{"num_hidden_layers": 12, "hidden_size": 320, "num_attention_heads": 10, "num_key_value_heads": 10, "head_dim": 32, "intermediate_size": 1280, "vocab_size": 2048, "hidden_act": "gelu", "norm": "layernorm", "norm_place": "pre", "norm_eps": 1e-06, "positions": "rope", "rope_theta": 10000.0, "rope_fraction": 0.25, "qk_norm": false, "attn_scale": 0.177, "bias": "all", "tie_word_embeddings": false, "parallel_block": false, "init": "normal", "init_std_qkv": 0.0208, "init_std_o": 0.0, "init_std_up": 0.0208, "init_std_down": 0.0, "optimizer": "soap_variant", "learning_rate": 0.00368, "beta1": 0.95, "beta2": 0.98, "weight_decay": 0.27, "lr_head": 0.00627, "max_grad_norm": 2.0, "warmup_steps": 200, "schedule": "wsd", "decay_fraction": 0.614, "decay_shape": "linear", "final_lr_fraction": 0.1, "batch_tokens": [131072, 262144, 393216], "max_seq_len": 1024, "doc_mask": true, "train_tokens": 590200000, "max_steps": 2408, "dataset": "wikipedia_en"}
Each number is 200 + 30 x the weight over its row's rms, rounded and kept within 0 to 999. Layers, rows and columns count from 0. The size before them is the row's rms in percent of the matrix's.

# k: layer 2 attention key, 320x320, rms 0.0785, rows 72-81, columns 160-319
# q: layer 2 attention query, 320x320, rms 0.0758, rows 73-82, columns 160-319
k72,105,199,187,234,195,169,209,183,157,188,219,241,117,243,175,217,231,177,183,163,245,195,251,228,171,193,162,238,173,219,195,219,234,279,199,189,179,212,217,190,105,208,195,238,206,210,200,128,191,216,200,194,227,223,198,225,261,150,214,186,188,174,232,238,175,183,191,197,201,217,219,182,177,179,206,227,214,208,202,237,196,169,164,229,182,181,157,231,179,159,154,211,222,207,224,207,234,188,237,159,222,268,167,185,123,170,232,191,177,173,211,214,223,194,195,217,216,185,250,198,201,179,240,211,180,199,205,204,221,164,176,164,208,196,205,162,165,193,182,212,201,210,157,166,243,170,198,169,233,233,231,134,160,145,195,114,181,232,169,190,199
q73,096,172,216,218,153,237,226,171,163,174,184,236,202,210,197,196,206,191,179,209,292,230,222,217,202,196,213,253,216,206,159,180,188,200,159,212,213,182,159,162,243,164,228,211,185,238,215,183,211,229,181,224,207,139,227,196,195,190,207,174,168,197,177,197,181,198,182,195,203,185,197,186,132,230,255,243,190,225,208,176,192,114,307,201,185,206,126,185,220,166,213,198,248,194,214,218,139,214,205,206,203,225,179,234,171,129,200,244,180,234,265,231,163,280,216,185,165,216,226,197,227,270,153,184,155,209,212,226,170,229,165,178,205,198,178,183,185,176,170,200,176,170,249,214,143,208,232,200,238,191,158,209,207,204,206,185,207,182,151,168,175
k73,113,256,174,194,213,203,207,213,159,193,204,247,224,259,244,239,209,206,165,128,213,202,136,188,214,214,186,192,233,206,180,242,188,163,153,218,197,281,165,162,218,148,160,214,196,182,215,146,179,187,204,115,170,186,202,254,223,233,219,267,246,176,167,195,145,163,193,223,167,209,248,252,207,244,169,168,222,177,209,180,202,203,257,215,142,200,221,217,210,152,167,213,186,226,175,201,131,244,210,209,201,222,225,201,208,214,178,204,195,106,155,236,245,154,203,248,200,254,192,226,208,163,184,158,191,142,217,190,179,257,204,227,200,188,236,223,240,203,182,201,194,189,223,242,239,211,243,183,195,205,240,244,192,183,198,209,220,241,205,189,234
q74,099,234,234,182,204,212,181,194,229,213,196,203,230,157,211,142,225,178,187,235,232,212,158,234,205,194,194,211,169,169,177,204,179,183,195,200,246,158,162,170,183,187,210,201,227,245,214,248,180,170,180,246,185,218,164,200,202,170,163,203,248,180,221,183,260,186,209,271,172,206,229,238,234,213,209,203,220,216,221,152,196,214,205,216,188,203,235,198,205,203,167,161,177,146,229,215,234,224,209,182,194,195,159,154,275,214,254,210,192,216,242,205,156,186,192,200,142,190,181,214,210,168,221,190,195,210,209,264,166,243,211,224,220,258,197,203,164,203,216,183,191,184,202,172,233,215,208,200,143,257,205,175,241,236,173,195,183,223,202,204,265
k74,124,212,249,186,176,186,168,264,129,196,195,182,152,157,183,159,205,220,185,181,256,196,216,161,152,235,205,230,230,202,244,149,209,213,231,206,194,153,213,223,191,196,203,233,178,210,196,161,201,202,239,197,226,190,204,182,218,193,237,240,206,268,180,179,196,208,223,205,189,170,161,208,148,231,191,221,154,192,245,198,225,200,200,206,177,193,239,193,178,179,201,224,215,180,217,226,204,173,141,183,159,169,212,238,178,205,167,196,169,184,255,159,178,187,208,199,209,166,153,179,175,208,201,219,140,153,169,187,197,212,155,205,189,174,172,213,200,158,182,206,194,142,194,204,152,192,204,205,209,230,255,202,233,223,202,228,253,239,249,199,206
q75,097,212,197,172,183,209,201,210,191,187,168,171,224,215,170,278,267,144,186,200,187,224,143,180,202,175,234,183,216,217,251,188,200,214,222,188,172,184,208,220,228,237,172,180,179,249,164,157,203,128,212,186,158,228,207,215,217,240,187,187,214,241,235,226,193,201,237,220,229,275,216,167,142,206,143,219,191,200,218,240,162,176,200,224,197,261,237,191,242,232,169,202,215,172,191,216,236,212,210,180,184,243,171,198,165,192,211,147,173,196,216,192,174,210,239,146,172,215,233,175,144,162,241,184,214,187,181,171,222,208,182,202,198,247,175,191,255,171,172,178,202,172,196,207,188,239,175,166,213,215,231,202,177,99,217,211,173,187,196,163,207
k75,114,280,187,174,213,241,198,193,235,145,218,172,215,229,209,216,180,217,211,173,231,202,178,260,242,221,206,211,188,181,182,209,193,201,234,224,249,211,197,188,239,204,169,214,234,176,258,199,184,188,190,220,188,233,199,208,237,229,169,206,214,235,156,197,193,212,229,220,218,135,205,170,200,166,170,186,193,203,145,215,215,212,194,206,198,178,201,187,219,196,234,158,164,204,194,188,189,203,221,232,203,207,240,171,172,215,165,250,250,152,257,204,148,196,221,169,184,157,230,226,203,255,275,211,207,230,193,181,210,239,157,213,153,203,176,178,166,141,204,187,240,179,226,176,205,171,231,145,230,194,203,196,191,209,217,224,138,242,180,186,245
q76,098,203,182,195,210,179,158,150,201,177,196,229,216,205,213,203,138,223,271,207,171,192,161,208,220,239,235,244,176,169,172,210,187,215,157,221,193,182,137,172,224,211,219,162,222,138,241,215,192,194,239,196,196,227,209,221,208,193,187,255,158,110,136,192,213,195,191,222,134,235,186,157,213,168,192,200,199,244,221,193,173,148,208,228,147,200,199,218,298,201,195,159,225,224,163,204,177,196,248,194,204,174,230,209,196,213,194,181,203,176,184,166,232,228,187,249,230,247,154,218,234,249,181,214,224,145,169,236,195,194,157,190,207,214,182,189,206,237,223,186,301,205,233,207,151,186,166,237,234,240,221,220,178,197,212,188,186,226,250,179,246
k76,111,224,213,212,222,252,174,197,178,262,200,175,201,144,157,189,198,216,203,219,203,252,208,214,183,246,197,206,153,212,196,152,228,231,228,234,194,232,237,195,170,179,190,166,193,190,203,159,212,190,145,218,206,202,212,166,181,209,173,222,201,231,225,203,157,211,180,157,198,196,205,179,181,186,207,147,153,165,172,226,146,191,203,144,164,237,144,208,205,206,245,181,166,209,233,221,162,218,175,160,206,216,196,184,164,178,165,252,215,226,195,261,224,189,220,181,177,242,222,217,183,231,201,188,181,286,204,226,193,252,105,204,203,219,241,187,230,226,151,224,205,214,157,246,171,253,200,144,188,195,190,253,200,233,205,211,214,188,187,224,165
q77,094,167,229,204,192,218,218,224,171,182,186,223,191,215,169,213,212,126,189,246,213,254,190,141,216,212,223,245,166,179,194,161,197,182,184,192,194,196,223,226,187,183,240,165,217,157,221,136,225,193,204,207,160,177,217,178,223,209,178,152,219,199,200,190,214,243,212,160,224,219,238,213,164,158,195,182,157,192,152,188,174,218,257,190,184,147,218,176,262,267,210,203,173,204,170,192,250,209,172,214,187,173,229,219,173,187,207,179,196,220,204,211,225,253,196,179,218,226,175,234,233,218,193,204,229,228,228,189,161,156,231,202,207,239,238,263,226,192,248,210,199,244,206,241,206,195,191,209,229,206,213,213,211,214,212,229,224,228,165,201,195
k77,110,213,240,187,194,177,186,227,226,222,206,172,215,173,167,225,226,221,224,156,200,241,181,233,194,164,181,179,225,261,211,199,140,268,250,224,175,220,175,285,232,215,178,228,229,201,235,174,161,195,145,216,176,185,172,203,211,171,208,200,179,158,230,243,194,173,197,223,194,206,203,211,172,170,130,180,178,147,172,235,267,217,205,235,136,203,245,207,175,220,142,167,134,186,217,196,231,176,251,232,194,243,247,208,221,189,253,182,225,207,195,208,182,139,185,200,201,264,188,182,287,189,201,226,153,180,168,234,213,221,260,222,231,208,229,197,178,208,137,245,190,188,203,250,192,189,213,229,198,215,171,214,174,192,179,169,220,261,207,209,213
q78,096,241,138,195,187,190,252,116,218,166,190,202,205,198,227,182,168,164,155,149,153,168,185,294,150,201,230,194,134,192,226,210,193,193,185,212,197,201,168,156,174,185,234,222,182,192,153,185,247,213,138,209,201,206,229,189,246,179,246,254,203,193,243,167,194,187,161,245,211,203,245,221,165,173,226,208,240,219,202,159,196,248,215,189,209,202,188,199,188,208,173,239,184,209,197,226,206,229,177,154,209,164,214,200,154,124,202,192,196,171,174,227,204,229,183,193,211,214,213,161,199,211,229,165,158,211,197,235,214,244,188,180,164,192,219,239,169,221,219,188,176,197,274,213,224,239,231,149,210,125,201,177,163,169,208,238,175,244,170,199,187
k78,115,219,259,205,225,192,169,209,172,206,189,164,176,180,190,180,196,230,187,227,199,202,179,187,203,141,167,187,172,221,149,213,243,228,180,147,209,180,174,205,249,160,200,180,151,176,139,232,259,186,158,186,195,178,219,258,191,198,188,260,149,240,143,243,185,156,196,216,195,214,178,217,180,239,208,211,237,179,192,217,196,141,169,247,216,179,197,165,175,206,231,190,197,175,186,199,171,195,169,164,228,220,216,177,178,183,219,210,239,202,216,208,216,231,195,212,140,210,241,202,222,141,170,225,197,237,244,192,185,205,227,210,194,163,245,220,192,222,218,193,202,188,209,190,183,185,160,123,182,152,156,249,192,147,281,213,185,194,178,149,188
q79,107,164,199,236,255,238,223,212,220,207,221,196,210,156,174,183,231,191,176,243,222,207,176,208,184,224,247,183,172,178,151,185,187,224,203,224,239,193,201,194,216,201,182,256,228,211,214,191,209,216,145,215,230,188,203,199,211,199,204,232,192,157,175,196,199,171,159,224,186,286,172,198,201,197,163,219,211,196,246,180,202,205,182,163,176,159,234,172,208,203,233,205,133,186,156,230,215,258,125,182,195,252,211,238,159,222,213,152,220,220,193,238,222,151,172,168,198,153,231,227,198,162,214,214,227,175,213,211,214,178,160,196,250,261,205,123,242,190,218,234,210,200,185,170,168,177,240,175,174,165,168,244,179,118,165,213,160,206,241,228,212
k79,113,194,217,218,188,198,192,155,206,213,202,204,146,226,196,227,147,129,174,130,245,201,158,225,173,246,131,192,162,239,158,201,187,241,229,196,209,217,159,240,234,175,234,223,224,224,199,236,205,257,160,200,183,147,171,158,232,182,200,251,199,245,211,181,181,172,203,227,206,189,226,203,168,218,194,198,158,238,193,227,180,179,169,167,163,215,191,213,205,193,220,164,233,157,216,197,154,261,198,226,184,210,204,215,184,202,219,142,200,220,203,232,211,166,182,203,260,225,188,135,207,197,200,183,231,179,216,231,215,219,142,143,185,168,182,221,156,187,176,189,156,189,211,193,280,184,210,198,183,176,205,228,183,144,140,198,225,193,190,192,189
q80,092,169,180,208,266,199,205,180,187,249,253,217,169,186,168,161,242,179,177,223,207,220,174,174,202,151,194,211,215,134,222,162,209,193,185,243,168,177,211,211,150,181,220,207,223,234,206,192,217,231,183,234,188,222,162,236,155,212,174,127,249,183,231,225,197,199,289,190,150,187,208,208,263,151,162,224,214,172,152,203,224,209,237,180,197,226,229,188,245,115,219,195,167,264,203,234,232,198,225,278,200,209,161,209,250,194,197,191,201,219,175,191,192,190,201,237,198,239,206,230,227,191,191,167,152,185,208,231,180,184,186,213,213,170,210,215,276,166,193,209,218,211,194,196,198,206,174,265,184,201,219,192,167,232,166,177,177,180,254,195,193
k80,110,205,215,212,222,215,235,198,232,225,218,246,224,214,197,232,196,234,200,180,203,189,188,183,192,239,179,235,223,184,206,133,177,198,200,228,167,232,262,206,180,176,219,172,242,201,206,215,250,151,180,191,243,197,218,210,148,183,229,130,196,184,204,221,175,179,224,163,242,195,181,224,249,165,218,185,186,203,184,174,161,194,187,167,124,168,215,161,219,202,198,240,217,218,233,228,173,205,200,207,146,215,174,202,232,197,181,217,216,203,180,210,180,206,243,131,192,195,221,183,273,267,212,182,207,171,138,190,167,161,204,216,191,159,136,195,165,220,187,237,153,196,139,210,201,201,102,198,141,188,265,207,187,177,139,218,221,264,192,172,161
q81,102,198,215,190,223,221,179,232,204,232,217,187,204,201,199,231,189,242,223,171,172,201,200,199,166,221,179,139,170,189,148,196,219,155,187,162,216,232,193,217,173,191,201,216,206,146,177,236,235,209,248,181,193,166,244,152,224,207,203,200,154,200,211,257,178,172,201,201,199,179,212,179,242,198,188,180,237,225,238,173,192,225,199,181,139,207,199,150,187,205,177,200,173,184,201,250,192,210,183,254,192,237,167,148,188,237,182,190,187,216,137,197,163,226,196,201,162,186,200,260,149,213,196,174,224,185,204,198,207,165,166,209,234,144,162,167,268,219,162,202,209,213,215,205,129,235,176,219,219,123,164,176,178,147,213,179,200,195,142,243,226
k81,119,161,214,197,206,200,211,183,248,184,178,232,147,242,216,182,207,193,170,209,222,221,199,163,151,195,222,179,196,264,180,231,226,165,217,244,201,164,155,191,184,227,221,174,132,240,206,176,121,273,201,244,213,200,210,187,240,266,218,208,202,280,234,155,217,212,221,140,199,155,206,204,227,213,200,222,194,192,162,209,230,220,210,237,245,176,157,208,189,191,202,168,185,212,141,183,209,249,209,154,234,214,229,195,211,214,236,154,158,243,210,238,209,228,206,172,231,259,200,192,255,172,146,256,191,194,182,190,185,257,227,234,230,199,201,244,184,214,202,236,218,198,222,221,187,226,213,174,152,212,240,162,228,179,198,164,182,223,174,211,221
q82,101,167,180,197,193,198,181,224,220,208,194,233,243,191,222,233,182,237,201,222,181,162,210,179,163,221,197,214,201,221,310,264,192,226,198,219,186,162,181,270,213,240,209,219,239,193,209,272,158,150,189,222,180,240,246,175,112,197,195,198,172,178,171,181,170,198,215,215,224,242,165,192,193,240,185,170,194,186,201,146,213,176,187,113,221,179,169,276,202,217,193,168,196,174,178,170,195,150,166,239,172,174,236,224,182,237,184,206,184,193,148,174,207,200,163,218,128,182,177,228,227,202,147,205,177,214,193,220,184,201,161,199,218,231,152,163,218,294,170,194,188,247,280,196,205,164,208,224,196,257,151,174,202,228,166,177,179,207,241,214,186